Each number is 500 + 25 x the weight over its row's rms, rounded and kept within 0 to 999. Layers, rows and columns count from 0. Numbers have three digits each. The size before them is the row's rms in percent of the matrix's.

# layer 3 MLP up, 256x96, rms 0.187, rows 174-222, columns 0-95
098:500519479459550515474474489526459474523509498525542501523475489522550485479481545529527538479454518517525509525504477514436512507494509479475506511507481504471514491504491484521535469537488520533516514459492499466477475493495483482474480501501535502517461484526518506488544454499442491505
088:511482466536502487495504503483499527512502526478454526499536540492500482500506546474511525508525439539473491509495512514473514496452492486502487507515474462535506502501521489458470474492518520434529499507525487498478509486502495504465470497492462474460583504477455492512524506474542490510
091:448486441522517541495479493468596531534488555471499474541524510518478504532491476505501494497488472515499537499524449496494488528479483475517484501515501503480485497502539499517499550469495529485493493489461525532499524484492487502522504482465490517510510499518478492538529511495475535519
103:466538495494488524488477497488487530449454462532516524479488472547495520523501528517458519498538458492505504488527508517465520517456515557501514473551511491509465471529490507492476489502507513537499499533488509501497518546484497499514566508536492515500511465542528520475505461492516519524
104:483483491542526504520526518541501501471555488549494540501481519504516504530522501470518546528524505498492474513468505470499513468517496500501488496506510514488481472535551493520501512496506448512526474513536455541482498522556485477489466545554520517515486499497501466491476532492542527537
090:501530494512524501471565478500487526451512507494499512495475504495534523546503491542531499525519504514506521468484541498535463527498506481507526521534534525480457516524499475533517487516475524486464449489495504491519538427495527483519485510489481525481500492537483484502496539538510459467
113:505461518480529508528455502504498494512486516526507497504515487511569479489475478519491516502513463477514471499448482501503507496530502461458521544498452469474498485441474517469514540519505519520490537548510490479508498480497508544522480479465496491506457487503527477509528469507503567518
095:523459553492479482492496480521489529524509468536476531493517530486466486513516469542523485481513547503550503501473507524509443479530528453528503486478541531477536493497517487538488529527507529506509517511440496478508479505470487502508490506461514447518485526510536501505510482487496532531
097:492449489492505454505537454537544463475502511522519542520497503535565486496496494535542515498514486553526483515458517496527507469495498494455486471482483465484523491459496453490499499491474467502495524524523526502504529534510504496492551494473503502482500518505504483491480450512500461476
101:526484482504481498495481479550477459471503481479502525506489499500470505506487508524486595479501461461518520535510498471458502509490483491467490502496510451486532473457478513467535488497503501512513500536478473499542484541486498506484518529507494479501482572508496441530509488525520499502
090:514468496512525526492477469505478478481458486488498504482534518500480487499481539527518495464501500505482497490505470480503473416478551549521498489483525476478442552509509539486470504506501521517472478531484472496511523521547537503539501466520455507516537486514480470503520515503481482473
098:492529492468481478479493479533475537467495458514441454462482460486485483451475509480521513455505490543485523491509502510498477501470516526494522461492493490502514511507454507498509486503512526519503506494506502473523489464492495483457482511454471480441479510501474541549485505450489506454
096:532511510491476551509526468531535530525465518474514530496496501475536481514508505547508491511513461513506513482468571505506478491491496489504509508487544484489497490514499538491527487515503527460441464475508481458502494515422471482501502487510505487464485522506528502475487471553481532485
092:495471464507493554515482481509466508508524446479484482463532530489463530490534533462539499517497489521515502498513521490505486521507513522442471473492480547499497500518528541462498498520498510528521454481522483489470513519548536484497513508490522478499529544468507506455566492506506497505
100:539517487541461472468471490536517496521476455461466465542516470542557500539504493484495504504499506505499479504504513517490488481492523524493483509489460477546487531483501512484512552463484532507543529486510486525521505503504507459448517506462546477484504514480544509504516478469487513476
101:499469517518491527523477509474454514562552519537477488490485529536497494513528505477502523474538464540508489477520516501447471499532508530536503507516525493534466512503466491547524468499533495505456505533503504550493509517443503478485500498457513518509525523483509485500507488546489480492
096:501528556480545535473478552522484493499446485565501513492523498457528510527476547477498492461485484468521482489541521498536520491508511534479514502520504480463483505512506518502488513531536521507489506471499481491484508488500495499499517469462513472512446511512475496550471536485467520472
102:540518477533465506507457526507464528467463512454486503533511485524468484509519550535504466478531506469536455510511479506489522475493509537516508510512522455513528530506517514504441499474528499515491516485492472472456524496510490482483533510457521509490514508469499528445468538486499510509
100:542514493484522487469496524514514483510554525524499504480482478499454558539513466502506478490498501541487503458512506493521479492494509472479543487448453481514471498437504479491503475485512525462501503485500506528462484512529483501513467509505489449515490496462531487518494493449485437489
106:494463538520501474508537466513489541491517522480470484454456542521506527531519507545485500503483502501485536441519498468489522523479547505502521491491507521494470476533490480523519499498461533551492475487472518507465482489515478498487476486544495549500458474544532505501480482507460506491
104:525546521484490507517505546519462494477469489439548566461503507501473457527450481524519493510504446486450522521498497526484508467512483461517493505530525519519479493478494485529514473464503531481508504494530526467505460487497515530476532521499491494496522483498488516494470497474470514527
079:476458449486538519470526535507491503533459525483531516495470498501528528524529485470477490455499522514519418488498474468493485537487470479540482481508483492522503484510522499487537483500521486505483477479499495486438483513498492476519470502497499494458528529511543492547538480512474499515
098:520511557487525510490487497480517483478510464534500505498496483496507451469460482507487481534498512490524491486504478496501523504466537444448524475492484471486525487520568480473488503466501512491510513547472482518490463458480499514523458489545492538546486545489505487474517495495481520545
095:518498473529480512483527477518512552469526531486473504545530524515519490487516486557474482557493481499522447434468503501574523503469480479482498509458509500507464455513484484514520464486508492501475495508521532505464487473499510500495535508496485500506513477504496514444509482515507486525
111:501522515480489484477485513494486520462496495477461508438487493504459475526478484466513535508537516504484494481492479514520474555500468545547539518507458538454496498455531496451499480478544535489463507515516495523468521493508504483497529504487513524542483493477453477479467513511489497486
104:542531521529486547525493539541531537462511468471505510500503468520538527464507536488519540476467499520506539502498515511543514555472521501525514531506512509506520470510469548531468565524460480535493511517520501506511505527468504470497514494512502467479493508473486496508487508495505464507
096:482487534493480535486462503490525449494514480516481548494500528509508468537482493493472472537501473490508503489481464517501489499501510506502535529498498472440518509529492471521504470512528532505498510488461490483484513486468522591443539494504482490520527506506469528509496447500550500506
093:525506500486479509514509514515498489508520496542524485490544508483533504494503508523460484509521481487483503532561486536509509486480498514498514462487525499491523533412535475511459487520525509509510512526529473507536486481478492541495524480492478489527501454490515558477512467548564511483
107:511514462495475483505512540528523478486487498516493497519482549497476477470488501555495490514498482435457472543468484520527501486485508502503525485484512544455541500483483479504506550498491505518475486504476543507516525519518499487489522527519514528490503514525535576496514500429522489513
093:495481507534519508527512502495499509484473478415494465492494527521524471496521469542509527499483504479491511495458505515491484564522482494510477526505522519486482451525525528528480474518538513508497522460464525482469514548485561491518485556492489501473525506505494500470472469529497515510
104:521515490554535447483513478494549526517484479457494516538495500518516528508512499496505505471437516492466496490507475475507463493497500439472503490482504507510510521483548499489449476503523528502474518521482527509519526545466501493515494531528497478486509465567516523520495499529538478526
080:518464470492525508505554542508490443489477463476461487500510497540504493520521520531517499512463516461559455478512512488535505474509480501526536519509494502463471487534488521505511497509477499507469486553495497501465524472493514502500452498475567499514547476510471492506524474523496487491
103:466537496484515462486487527546514509568531495472482541507513486557507528499517493490477476486508520520498508542496482491500529492540477480520518506508458501468522516493542505511505532544537502517489495526489490482482495523503507451473489487490493504493525477565548473495528504439487529511
096:463516501515513483491471482508534457474509510528489495546536510493503520526443470477487468520511513503486516531512472492494512513470551453512478471501457514500528474512498510455519467444473480478466466508518515494484472481457523479487508496513510491563462483473472499489491480520548505509
100:495462512504531556503508475502539449501550483473505509476501574514521486487506473475501475524489485463533502498482463479542499505561448495512475484499497524538495475499532509475494483488473496509541486528511527510496475523531497479502478464514498533468520492489503487507457470477522512531
095:488478438489503496551514457495508524509547521495506483515534514459479526504466528503470494522499548497504486489482453498495487512517502487519496475462489545522518496522477468488537516511467476507472499504471478470489483435536518506534473532531541504525493483443468500495513509537511497523
103:517518466523528500544507540523505555507494467503478501520542534517517494495507508511487540507512445486528449451521545481483494528520454528496510513467525478505515459504536456519487532500500499462494505491511519462514491481451505501457492518522487506467500516513464503468529527530507480482
092:507461528504517469494555490477486461512450478542512532461507522485481438494521482496467475533515517502510500473516468539511516487491463497494543472517486478522476466533495489484471577521526486521516503475475488520496494499523506483536518525485499506499520495484487472514525483503476549541
105:459538514506506554503521525453450515517533490541520514532499486479548509481482526516517501486515521528475528480526491504518486514530495534492528498538480511502539439516537453515501501487500525496468477507515531497525538544500443503499475493473550509523484479484531493505501529499477505499
103:547522482488531498479476521518538485532498542497514520542496531496490511531491511472513514494537502486487530537525526506490497539463464494469542542521503524567501522500476500484524502563491518482492503544481507489442459493543448500491508481500504548483483512518528503503509501486482494501
088:519460533522529504567458522499503481511497529502479495487485466544476501520488553524462515488502493506538491491513474487542531496524496560491499488483468501421450483483497529474462493530466495450476506514468512503470499515493527489479516485510506508512499520494510476484507479510478465492
084:517507497474504493495468520554563503535521478552526520502485491513493518487521458507507458471504490526476497454455554504517504506503516526516479453514450518457463494504488511490498491497505517458466492500510524498480505473465539494495535439474486494532480487542480514504521491480508479496
092:506480519504519523474506441512476489511455473497457544512479505543563530517518477504486483522484542503528465472504478526491473476516513485476516490538462479499545495492487454476511479485514473520512510523484433521482528503518500491484496527521502519486468446510484496494503551525520498503
099:459471521504531508488479497467514487481499501496506502569509514501541515497534517434506489477495461513460500497488471469516508495509500516506481509479496497532522499489459552507510498447522489515486463563511501508482474503500470478506519464506562476450509535469526522496522507470525527518
095:499482532498491509510523474502497517514519501542486448501530479463522500503498448531506503505444464494482476461477476534467477528514520547488494492491457476469500502456508482495508502540474495489512479491518508499468516497484492553553522477469456519536497472520466511522507493524489508435
110:530518446512529458534547466510495520534470479515482494469511523482499506507491455520526524501529477528440508528489520489469504496513534502481539501576503514524486467541497485473485505523505485489504503472477470548526487516533489492517458538531494527513493534489500508502519500494539492482
116:490509524477478492473497510475510500504504527492466485520491498471526485482513495480498501441477507467487558458510474493516490518496520474539525479548503526506493481542484514532506561511492476566468530474484479517539476498479550498499568515473523494474534503507536509525479523479502492503
105:513477505526502490517531516500494520508481512509501489503476530470458510504494477508536501477526521458428529496436532462480511484556508501483531463500468516506522508508503478500463535556492522522535519508494485517511494483542527524507476478501468514534465491495503446528494541482487479529
096:447476488484501502498486487497535489456546507477504492502534471519475489520529505500446474497483470478494487477476473543491459541474482498489459543479486481529482507482489510493479496549482514467463491472509454526496486499488488520498472510481509485461549459511467476539513537503541466507
# layer 3 MLP down (transposed), 256x96, rms 0.111, rows 174-221, columns 0-95
092:495514467477523466484461508483510510551505476484514476493488513520537472493516547494495497461525484528511489473484512475492540459526526502492522490509507535476545534473532515526552501530493519543483511542515543473462521524502513527522465533520502503517478501471453488522515505498544470531
084:448514516492473507513499465509445520525516527561523481493504513496495540525500510514502488501505479491486477470520494451480516524504469502501514514470506512491505488548516481484470491468530530485540511571479493478496495533503497552484539477483525503465488482473544464449520513499527475470
100:495495475508508480506559488495463498498477518448469496504506510499497557501486488510516496504529452510522483531463492500520497532508489533437466539540502503519493502528463512497522503512516493471467484550480531517519493519517456512495538473516444529529460508449499521506514531505535508503
108:478444512477504483485478508525523522523491504494545479500453503509471491521477538473512501546508501486503508473506474499523495514511501450502472541509467479456466529486506482524528516529481509478488524518529521530492496477427545477488517491529471461483501516488503520482459541462481544501
094:522493523520473453503548499536485484494498506478501485483497526523511511517490459531515552490520519513502425502520541523532521491523476473489442490478475507474542521500481485512513484524494472532487497491481456489496481487494528474459490522445479487507512489474450485503496460498525531541
092:490536494486506490465497499521539488511484526492515491530525529523500503548550481453504445516510501506512487476495531546473507469486525504555518511498500514498498523486478460505504513500483493441505476544501486516449545459508489536492507496498477524491479470481527465520525471510521545550
109:516515509510504539538495506523531518495489514486501506473547468509518454515502476493456517524501528503464468473515485510482531523512481465533466550508503524507471497508485521492525541521489496498526510489509536527513471544499473515455523489493485494529476528519435478482517545520559471464
086:461533460531507505466490487521509473454541505472511530458539488481533491521473534510487485522464548523497497529492470481493512530540441524534492528525516482513512495465489494531481504519464508529493503464519489504504490499465499529545464488520517491483487466490505523546494543513505462509
099:523531479492462508475488504457526507539520500477474501491516469508463504489505522537496494486517523479510499538534487488526508475510490491540467505482493517479521459479500512468462470528501490468519531502500562499452524512488507519485461513480520531501439469536535546504563508478518508479
104:512468537533479485524488509534482531532469472529488491544504471493503488490535510518478458517527480485486502456505501537542519456471511514483518490471527498499507487469544477492530471482506492533503491472515462533459448506489476518515516440471485525543507503523477460498528503502489516538
088:458488471513476490508510490515550455522509491512499476513506530485544505478520469496490546493525470516501476538520467498516486538511485505513477476506490532501467516457462516500534496506519492530476443501504456524517559529524468488518533519463489465465501486488536499471473513496466471537
095:504501491510522530547502481518514521516520537489519487526506550501503497488512500508468490474518513439474496443474508485559520498500502530503481469503500501488477503507501499491496535520553494491542499477433544515491543463536514514509489474494513461515531468468539502465476504514542501469
096:498530506489522484480508478439468464484494521468502530478494532503492499498476515504508528456486547512531475495513528555504521502495476479466461510499482488517508488508518512453480537513509467504497486484529526478464472479538520510498432481465552548526506503525472506514480554498499490513
099:523513492529471492460529586472503467510530466479462475483513480478504469488507507549513491483523533506532461472452479514499493513518491515466478505519506526518532546481482526510462523515539446484511511523485517489517503519525495486497492513479515489531494513544485472555490512515507484522
097:455474535451531510494536498471461471490521524470484524522497492508479517508506482442543525479509524487506515487479516515494489485558503462475531492488529498469549505499479473550467495518500500534519502509527480502498485500503485509490496439523469527544516487478529505508517532521442490483
099:480490531458473486512553525502478484503523473502520541514501487463485481518460485537480485454489482517488512523511485492494474444524504560438503513526468543540488516532464520528494471464475507504482490518483518518534511494504447478517482474502472472518514484474495496513461483504515517524
093:562490421527496500513503514491488508516549537454479526492509473486495536482465528516493466505489491531554483488494506474497492529519528507482496477464511494466477496547504480518487466472469524525520532528507508534512502492485487499443496484510527473550501537509490481509485509490511507546
087:450522470478522527466482483513566544490519531496497475483466461476509484513468495543511473476548495494509511537484499550514481483502491481494508485518497500530434490490493492504499467475508483465518467512515533482551512463483508496490527491533539502491488522523539526505530528464518517506
096:494545506515519504465505513484487524506517530450478473555504524529493518476496449493520505515522520508516499508491516511560507486524504511487530522532503494473545447531472479517528491533492480501505526525490501450468441435504508544468519485470467508530500512495497535486491490503485500523
115:502483463498505460566497514471536527489512477484510518467462461498478496500475476498519516486512474539510569498493504498499490537551540526496486524498500509478507547481467481518517512521528511486491460481520482488453498501488518484448521530527519494550505551529479481478508508494525510530
105:493521526495519510482517510547541525550488501542469505503487506519493501475560526494503518487502533482543481484465479501486525493520484488538545465474538452447522514501508486527509513548521449530498459498487522502517504505509483500512474483517524507471513499467557479530477516492508471528
090:516535478473479438526512527505459475483574446483463497490502481512489503527525495527511528520488509478508519474480493469526523528494465496512500536511511523473512537491449505468544485530486499457489549498477524496491478535509475476496478468514497489504500506484475467499439500487509493487
100:500492459519551499480510509568500534457521509474482492521481469491503545502503481472469494509508508567485508484480534504472455535501460502524505515472511499470489533502505501474461505552531546484496486463489494477511520502516521464519508480487466528491510491550492550531508473496490494502
096:542476517534525496453503550470542508514528470503518494503491482512547495517525504471507477513482525491533503450496475513538532518536500472458452519493491498466462511451473516455499541527492497498471476482514483499466523513517536459466479484488484547512512518486516520498492466502489483507
106:455487451501462488470505471520514473515509517522541473499513540463524537517538506510509465503527518498495475464498519532481503531490517471494447515507468489544464515529497474504453507496531484485540533514483513534533507474473512501518517484487556503512526510476469444507511498465515522503
104:522480470525485465509483499519516491497468475499470477518520466514493521482524512472512476479495491505458491517502506470544474527532496552452512460504530486544496488520480463521501501481521473485501533521506464521499476481441473489486477456484509488486491492529550483454522544545498456520
104:519448537504499519528469489538505476510503517465557542483519496505484482523489491520505493547523493473496476519539485508441549510482508475523482516531489499498480517504509532506446527508505507517465514484470503510511505493485536471489489468518458485539507545539471479496474483493551455499
092:515516466478534504466509487496526483449502545485492466527500509512488469485504463438502483483461495494501488467474540532511497502495474532505510541533541531497500512495457529487439524481476478528495522490535457473479533492490495513488474497476521496487504495499483535466468464522472480545
099:499503474512538503492539466477492522509484510512489552478546472517523443489477486512525518474500484476481488505455494498450496510455484508535447512523518531482469455519511522503531546485502465495526547496483487455475495524494497506507523482525508516524518490484484488478524489435500537515
094:538537425531452513525548493462543453509479498513493498478515462432499520468500520491503482464466525500497505484510504498514533520497491547499481485490519524511515477521468480489511512503475511484506460519506478526508505480459509512477523468481514527500475491504527479504472438522505507476
102:494514517497497502517498467498542481507487530471491482507465524471526455500458501493517534491461519478520453534533523507522445484481520492481491535546503504519538520486538542508494521532530513533490523505476509540476460510475560503502505494453486528463505504515523468530468487482474484482
092:485527501513511465513447510502440512509509452500481470474496548479512465499507495514537500501517514491485512512502527448525503528462538508471501531463519510521512510503516508468540541497488506518474459518513461479498531459516529463458481484525483476455526475492458515517533496506520475476
116:509481505561480494500502519524461481501501518498489520530468464535570479489521470515490502497480521506430518511500500475475535491471481497530490467466511464535488522495509448482459499492521499500483505484474502508506522551502499534537500472503512465437511478509521517485485522514457513528
114:487511495495476471526496515523482550507488485512496447481498455531518518529526506547531488467487499457517493490448474488500462483486456508516516491452451520509500477514486518480530497514473537497464456459487476461513511490509525518469529487508507477475517497506534467507557502518467532506
108:516465477485489486500548533504506507469496458485474479514539517497533486491502458470522464518502486462493482521534482481538529480500482505529469479502522473493481483484537542526461491514477486502550449487490556481495470521461487489493518506479469518502523471500544510535510472550504534505
094:526467553506509506486533486449542443519485479533476535462522516511501493519520492483510520530542499482479516492507534465559556491479498534461509475512504479510516457498481513494502508504550492494490476501492516498522483512501506524526543518466497498508552503511513502510508566462503491499
094:495502483452529485478500493450512497479493490511474498500508503448534497465482495489513465493498505502510485543519515503521507498486511512479537520531497495514456443549478445510547479526494521480458483518515500470525474451500508512451495527480472541511492518543451500500539489460523500507
091:491493519447507516508473492462525564475513498455502488581482466505501495461489488508524510520492512494484507535526536505487504463481546502444521521489464514495484514501505504507474464511530530470501515485511510473512463475572523496497508474502526469533476500502497485507483498528524536496
096:542497510500508449483492483504500473477464533489477501519462548518484473497457486444479505492504505518564497476494464521490488487512486481515512488498523493505475494515525535507513479520500482503512471488508433495501477523453522524550459516532506486459460515550497509479472520493521452512
102:545524440503523531486492498497500472528517508507473505467515523479531467525514501482477540552477516486526508532485490486491513493467512511473507556464478532502502549471466485455507511488474454553496496517460484497521491469523487563499452520519514520490507504493487526507508510535500483495
085:460539493506496488532517473490447524503509516477486485501525489480471488483505484491535531509471523495515451547472451524454478485529481460500505476501490535461508474478552490523483479475472543486527458459478513465517481506483480520555516488484511473525523494487480525534492486483510495482
103:501546515469519501519521500512490476493468512486523427508497511451480486470503532500524483511486457498487481542524500515512531483482495545517481531522510475489541547514469521500499534492509492439507541475545549505499466503494496461480468532511486496546512502501484511502480507544522525483
087:523480474502474483468529501517498455474532503486512462506466472486523502478513518497471500479510536511525446459523486505476491512525544514537546566467484504519459470492478509467476509447485520499490507509520512475489538519507488500501551472498486462502500479541519515538481465497484523473
092:508504493522482502473521485546488468484501533536502549471475503454514501474488496522526493512496471489512498492477479488510494487486453472476553479459517533506484526488517487491508517526484442543476500496515520500520511499525517504463462473507563533482486464558456511514508505505486440503
114:554517485522492511493555488488504524547508495485502502468541484529547484493482488460526541510491488518498511522488490483455495473490536544477459499451528521465526539527487506531528492536510520530502523458464496490480551523511494482518453488513516492509475497493511514540464465506494497512
087:527499517481485469487502497509483491458456479518541530468504539511500521476497509492534505470500515472483498491464512474482467538465551517515520476506503501494479507534563512472492503480490483531458470460486526501503441486509539516498489533500528505553488474465462507507448492479491486534
102:523486440509478454517476496493511520516519509531532538457486492519472555523522467501527525482501499537550525500468544490495489475547497463515519474476513531505508488511482509550470488475526489500464480520473484518509499531472510464490483477493531494502514529511479547472482450508507479510
125:503496476510505481511528480543441509531468509491527509480497499485493489515445498512469510505487488479464534479514502499538495550505487474515517505486506491525505506518504537488516545492488534456513506457480505493457551480509478500535506529426483468507495513511521484496552476560507485466
# layer 3 MLP gate, 256x96, rms 0.176, rows 175-222, columns 0-95
099:507498532481530495499463470517462469527472502501493486487516488538500534517492509457467502498516533517523486481561516504520534505522483533482459453454510476522496499485501516503495524500512509465553469522535546505508500532460500548488471486489522521521463516483543490514511555521490531480
081:521534536463490484513503528448489487478501449464540486468509502473467495494418467502518502487508508449529501515545472472471552492491462494483527501514497494516526500516494480470504523504510503508487480491550476464483475511502502513514504507512456477498447499480517527542489475499523484489
109:476527549493505516482480527498546493495517498521507537493504498500490485532474448516477487532514478486500476437486480519462500458496524558519493529492470467512507485483515496475547490497506475563470490493447517498483481523501574508511517485520505471484518502493494500495546489537493486528
109:526504491514522479471469520463510498526500494480518497537529481522467491516489519505526492477497530532493499489510462495461497529521510544497477509542477480534465536495471487579534500478468508532528455510506482481469523533500505508501537473555490511518489519537466479519520488507541454511
089:526486500468479468547502467486482471528521533512497494505481482519527448484515516502510533468506519451483491522503537520561458508547503461548516500522568473486498457496489498556484478508463500503501486503508483492501526483518515531508478488474493512526504498497455471522509454498520490489
112:486524539534511475552556490493469520487474501462498482508451510491474473492512476475511508465469478456471494455488509507447483488500506519518515498467479505456505517500456485508541505510494520513541503501543502504494494448501529508468489509527537482502528495514548533504557479493493505474
093:536514501525485456511500526535459548487497506466511506466481509510527487458507508537528522511495495517499497544541512478461527505508536475529511495504501443481478477469540501521535501526513506474498482482468527509496485511518507466452455542512498475473505527514484498475462567482479501516
103:515475506556502523489497506507522490449485481479528464535491471494525537490458492502514484547520473506512515482481465506525487515467459513478486511495502496503506475515500484521494434496526526495488555509514482487504528491483552508500500524558446509500484537499476521505505525461453458471
109:488530469536484445525532537548477519506457528502467456501507486537512526430458488486509517514532535493455520482484517487507513532510478488455507511488480519493523489466495488495504487543523536496474469475471528497537511511463516514512508493536492524529521499491489455487513486500533490490
090:488503492470477478488477480499543483519461516478492517429466511490477538494563509510504488482504546486511527502482500506526496468521509489520451484469485496539468494474527498509466541482498497541470533525522544477472484488491496474518533487491486484482532533476515467481511543495472544480
097:464509477464479450514511533507497494514516494452487527476517517500484517516462492547496531450482525540493494473496478510487513521517491489496479514466495487519482473493513521511510485501494467469450500485485483507506492505459535507525487449548510514483515517486450490447534471489528577487
095:507506464511492468488486455521492513526484505550511454496509538552510481513486513462496465512521486506514481470542471451484510503469507542472510518514494495451504472516477450486479486487484533510473517529449491528510504495437493514490522531520460490530474500477518487513501460510476516469
091:495544490497545547497537525499493476483517508514502481509527521502472467517447530515505479503482514472490478488505505508526478474546513548484509499511510560491471543469489515505507510505476536489501493516494489463502509478480446486537569502525482515505502493501433471479477492456468495520
104:557479491541497462488525472530531506483499494562481491445507479535496517503527511478514472516501463507521549494490506488478491471462532492538487474506494509512465486537509488520485482517483535528491518520454525540469476486498493487470499476511548502469479562522518514476509511502474521524
097:515539546519500507470473501477525485502476542498487448540485518527493528508491538471514493556448489473519485480494466516557551512523503519526512447497491496531511459493469470509453472519522486472494503482528502499498445521475485507504504509482481492481519493504546512491515510506469468509
092:498512540527516480452466478518483523503517524490486510500472491504514475517487535488474524481522493455511464432519518505450544491468489509470520455537490502490511523537471555486494482500525467523521507487504487520505506485510491479530493521534471518526487445525475483512478519550531504467
093:498503508523518516503493494511521444489479493538516514509490463502535523527522475538448499503481508478482484508502483531497560468476510535481505487486514484529500548458450519520528528497537539511506471520472516521512505502499458470532450493534491457490535526486515473528465506493459523490
099:463486489510506451437517488519453533513488496472500483488461477504481497540503471487490452468505509468532510518466500471513475527508520506541436479554453509470504497514492521513508495508510476519498495504503552480520519514494464505473468462475520489486515500488449540496521503517487504466
108:504511599471514511459494502568505516488498492521534500456513511504483532469523508523501474491498483481521499504538474479470501513493504459528522515522491495458457491485493506507489473550511453507495503492532437509505484465477518511528516464500505486471538499520491494527502466517481503514
110:518541493563504504512496468519472518490442484517458493486491498493496485499514544504514523456520523485527517521532503463492493512536564553539537494467528468481499514492525518501491507514460493497478485518491542440517478460492492477479497502486522515502481467502474507507494511518533451517
089:513457523512508527446526511492495462469452522486476509523513448484472478445466431504483491469483482516483496509537513516470508454478549522521511488514491502532499501514485488493461488484485492487490512524474487502554496453485497507508499500466509497541455472494474465513489537490518488494
091:509509511493526498490466530461465503485518518466533494513498505505467481516470498504525513539497505445501477524538463477516561483514515486492503508542498528519519504498467538543482461464467505494495517469499483528499463537539501483458510509493449488537517527446488500510468521453492500509
097:427505534498536500483497479486530480476450490518491484517520537483496509486482494446500484481489520473499473502511470494516517521464504506493514506498558497504467451453509494503532492519486477502514513484505492512475516463550466483513514508518436526526491533538494529434482486520511505496
110:506499532501491511459493489487496473503507460529450476474536481469524521520499488501544534492479505512487527504508521514516512507480505540509484463513461513535479485514469497477497442494525500527481504504442502505518500483502552471528551540498488460528486497481554481486472476515483555463
102:509524468472514488466508505475512467468490512505489463477504537513530510467481534542496530479517521488469495499506553467546482489446513555542485515485486477484519475479511520480450478494481551510472505451467490514513488521502514533512500492493472507483535469512496465521491475523548503473
099:508503486510495497487501535485538522496514509470550469516488473492483491509521504484499477514520493469544491502518469469499520466441483501476492521530530552524528520506513485493512443512478587496486530488472439503501500470507509544502504510508501503536527489489483543509475511513490557491
099:480533460513475503472470460523501529500473489479494463514498487552480440499486491506501513476506478521506500545507485507497526492491454538474458500514522497477524486525459497489524462514500539501515498518543498489444462493483470496491479458474495520506504529510425507491471465490464515495
100:450478533527493475563502465542507474488483474475520525470530513524510521491468529479482527466491537471477492517498487545503551473495499512490522482517519491476467516495489511427494517519528493509539520506514494468495483503502500530495476517496500495544507549458549482504482490532478516515
108:522537520497467503486491501495552473474498496504499496480535510499517501479518531535517504507498486487524527487489450506536469519506527560484486533533503488460489475528505490547493555474512483496466497483518480507550515499478513492423522496562518479491495469517527464469509484536494509486
106:469532511481499467456512506508515472476511468490449480502514478560484512522520517526519461487460515492489486477498498504501471534517509481450454486501514542529508488474555489484516524559478486548484485519518503484562499488507466510492507541511525538533504486487499520503527492528501498530
098:536518523503458480484524474551537489504496538503469514540495492510493506470543505530481514452512494517459486506553470501491512463510491489523520500512454464491515478544502476521463502504460499501536531449494448488543516516504484530466484488485503507550473479491512494501515534530520497497
119:462507534514492448475499468513472473477465500486479522478536460523516479505466516469525516526463534520458519473480465513467535505459486495524483471513519493482512514501530483531479489480487536503500537528459488471493488507496487529507452522519466517436457502475478481486500481483495531487
096:520525532510501551474527464481513481538500528528479519553527479487543510490456537514487508504554498514522539475504494489476461533488506488519502456523488481509489515470506412490507492494514488490462507503482512486482459486503488500506483497515497494521513538461462504531543462485525490511
096:511505496514504498483523530480453492495513455486465512481566554497474487476510496529460495518492495482490519502528484496542508475545490465523504515519503453480504513441491516534484455463491506486517500498506477502543493528535489495458531491518523527529470545501512534539512464492523531510
092:511497491502513501503521488518489485490522572520512556528454509476465504503530506538485526503478474510477470458512541493507500522477543470511525496508468469466465515506509498484502541517457498509503504516463482456510502469493447521522509494481502461451483495494508491435493515532463485514
099:528496473534507513538488451500512495520494496460456524503478460516556544492448512531458498521481506498448468501516509483524511518490512553506507497509466565513505515506472530492515499500525476527511518495536478442506496495490498512498481541475501532502497522474513458516474500509540501475
089:483472512563549511513472496488486490519565492569507514455528455505474463510483501480558485511519508517514526507478487485498522491470536503479508551502487504508506479469488527476481517484468501543489491500485497528529521485508510470492480519503478533481526514499530464541530518481506530528
102:482459504532489479548491500475488516518470529502510492493509554524471520499478466469480525477486463496463499500503520536498480492491499551506460536529508465529430474502499519435502497483468538481512525522522525497495505454488520476533521492539510508458514472496509503508486460509505486472
106:518520522478532501489495512519504521488504520507474484467525504487491476499475439534480515528507515502469465521509502512491482528502479511526477503492465460467492494515488459477449503505470478519586503458512485487529474520497516539477516477534550501504509485474515496502566514549521512533
087:494486473498513470527521463488483525500461543500515529480491523557483491477506463529486553512495478519511546541481503477514503481516506491480476491522508496517524502492507486488497510488485516518525516583471502484549507554512472488515544468465522502457493496519468531511492484488445508474
098:493495513503518485485446529530429454492516452504523498530461503527514476453504505464478523478510515498509446494484517507486499478518487515461481486489438495522519459518510501458498521531481499468492470520494479498475468534540510509468480530480503524500506530499468509493527489467495473542
088:547542503467451495519497525472459470543558521518520476455473527498525492459454491447502498497498529462479510494521506524490474521502472492489436484475495476481494476506495511518499492507505512486488498485499530460506456504514514488520481507495549487502475472442514503469495463505501500474
094:491490516548521532488483475481523464518514508498478516499522442498464472497514461528521526459514507513505552524495448492474470519473472472517507521500469536535460527481527526493499523508514491536532475479517449477514509541515491497551506505500474536525495522491503466519477488495512543532
102:533496508528471493507511521463481481506547507523545477532498487516566538510530484483542508467468546451479472527480502473492521510514489518530452499485518512507518493536523539524554489525500503559503469487466525508511492493515534519497492483468473537506495490510509478466477499524478514494
101:566493484460494460481480493533509510481475486473496489486472460541533462479483538515482535502497472486502480492522515457433525460490501512525509508488496500502522501473490514490513499491499557476487490512468527497518562478538549472494490537495498481495535491466470494511509495471486539510
107:512505537546495490494508504503530528483489516513494507483525461514461481503518463533529511492509456524489493472487518508481518530541550508517495479498517470475528533529473509489471497499502536520481515494524472501453518462561487487507471467536512497487554455482500521483529518459458453505
107:502523476484507537474467481467534496438477463514497504512481479509521513460494493513487537519517517500569511503504494512527534510513497508513498479517528467464472521498479550526535495467514508480508463523489489519534557479511482467507518511533489449507508528526495467515508443530515515475
098:505546519525479512481507489538454512528467506491516511527463504539513535520471462514461481490464466523527518517490534449509515468483472453491527493498488511467482477526496514516530474503509526505446491473523510463484445493526531494481471491466502506493512538482498528492475489496491440502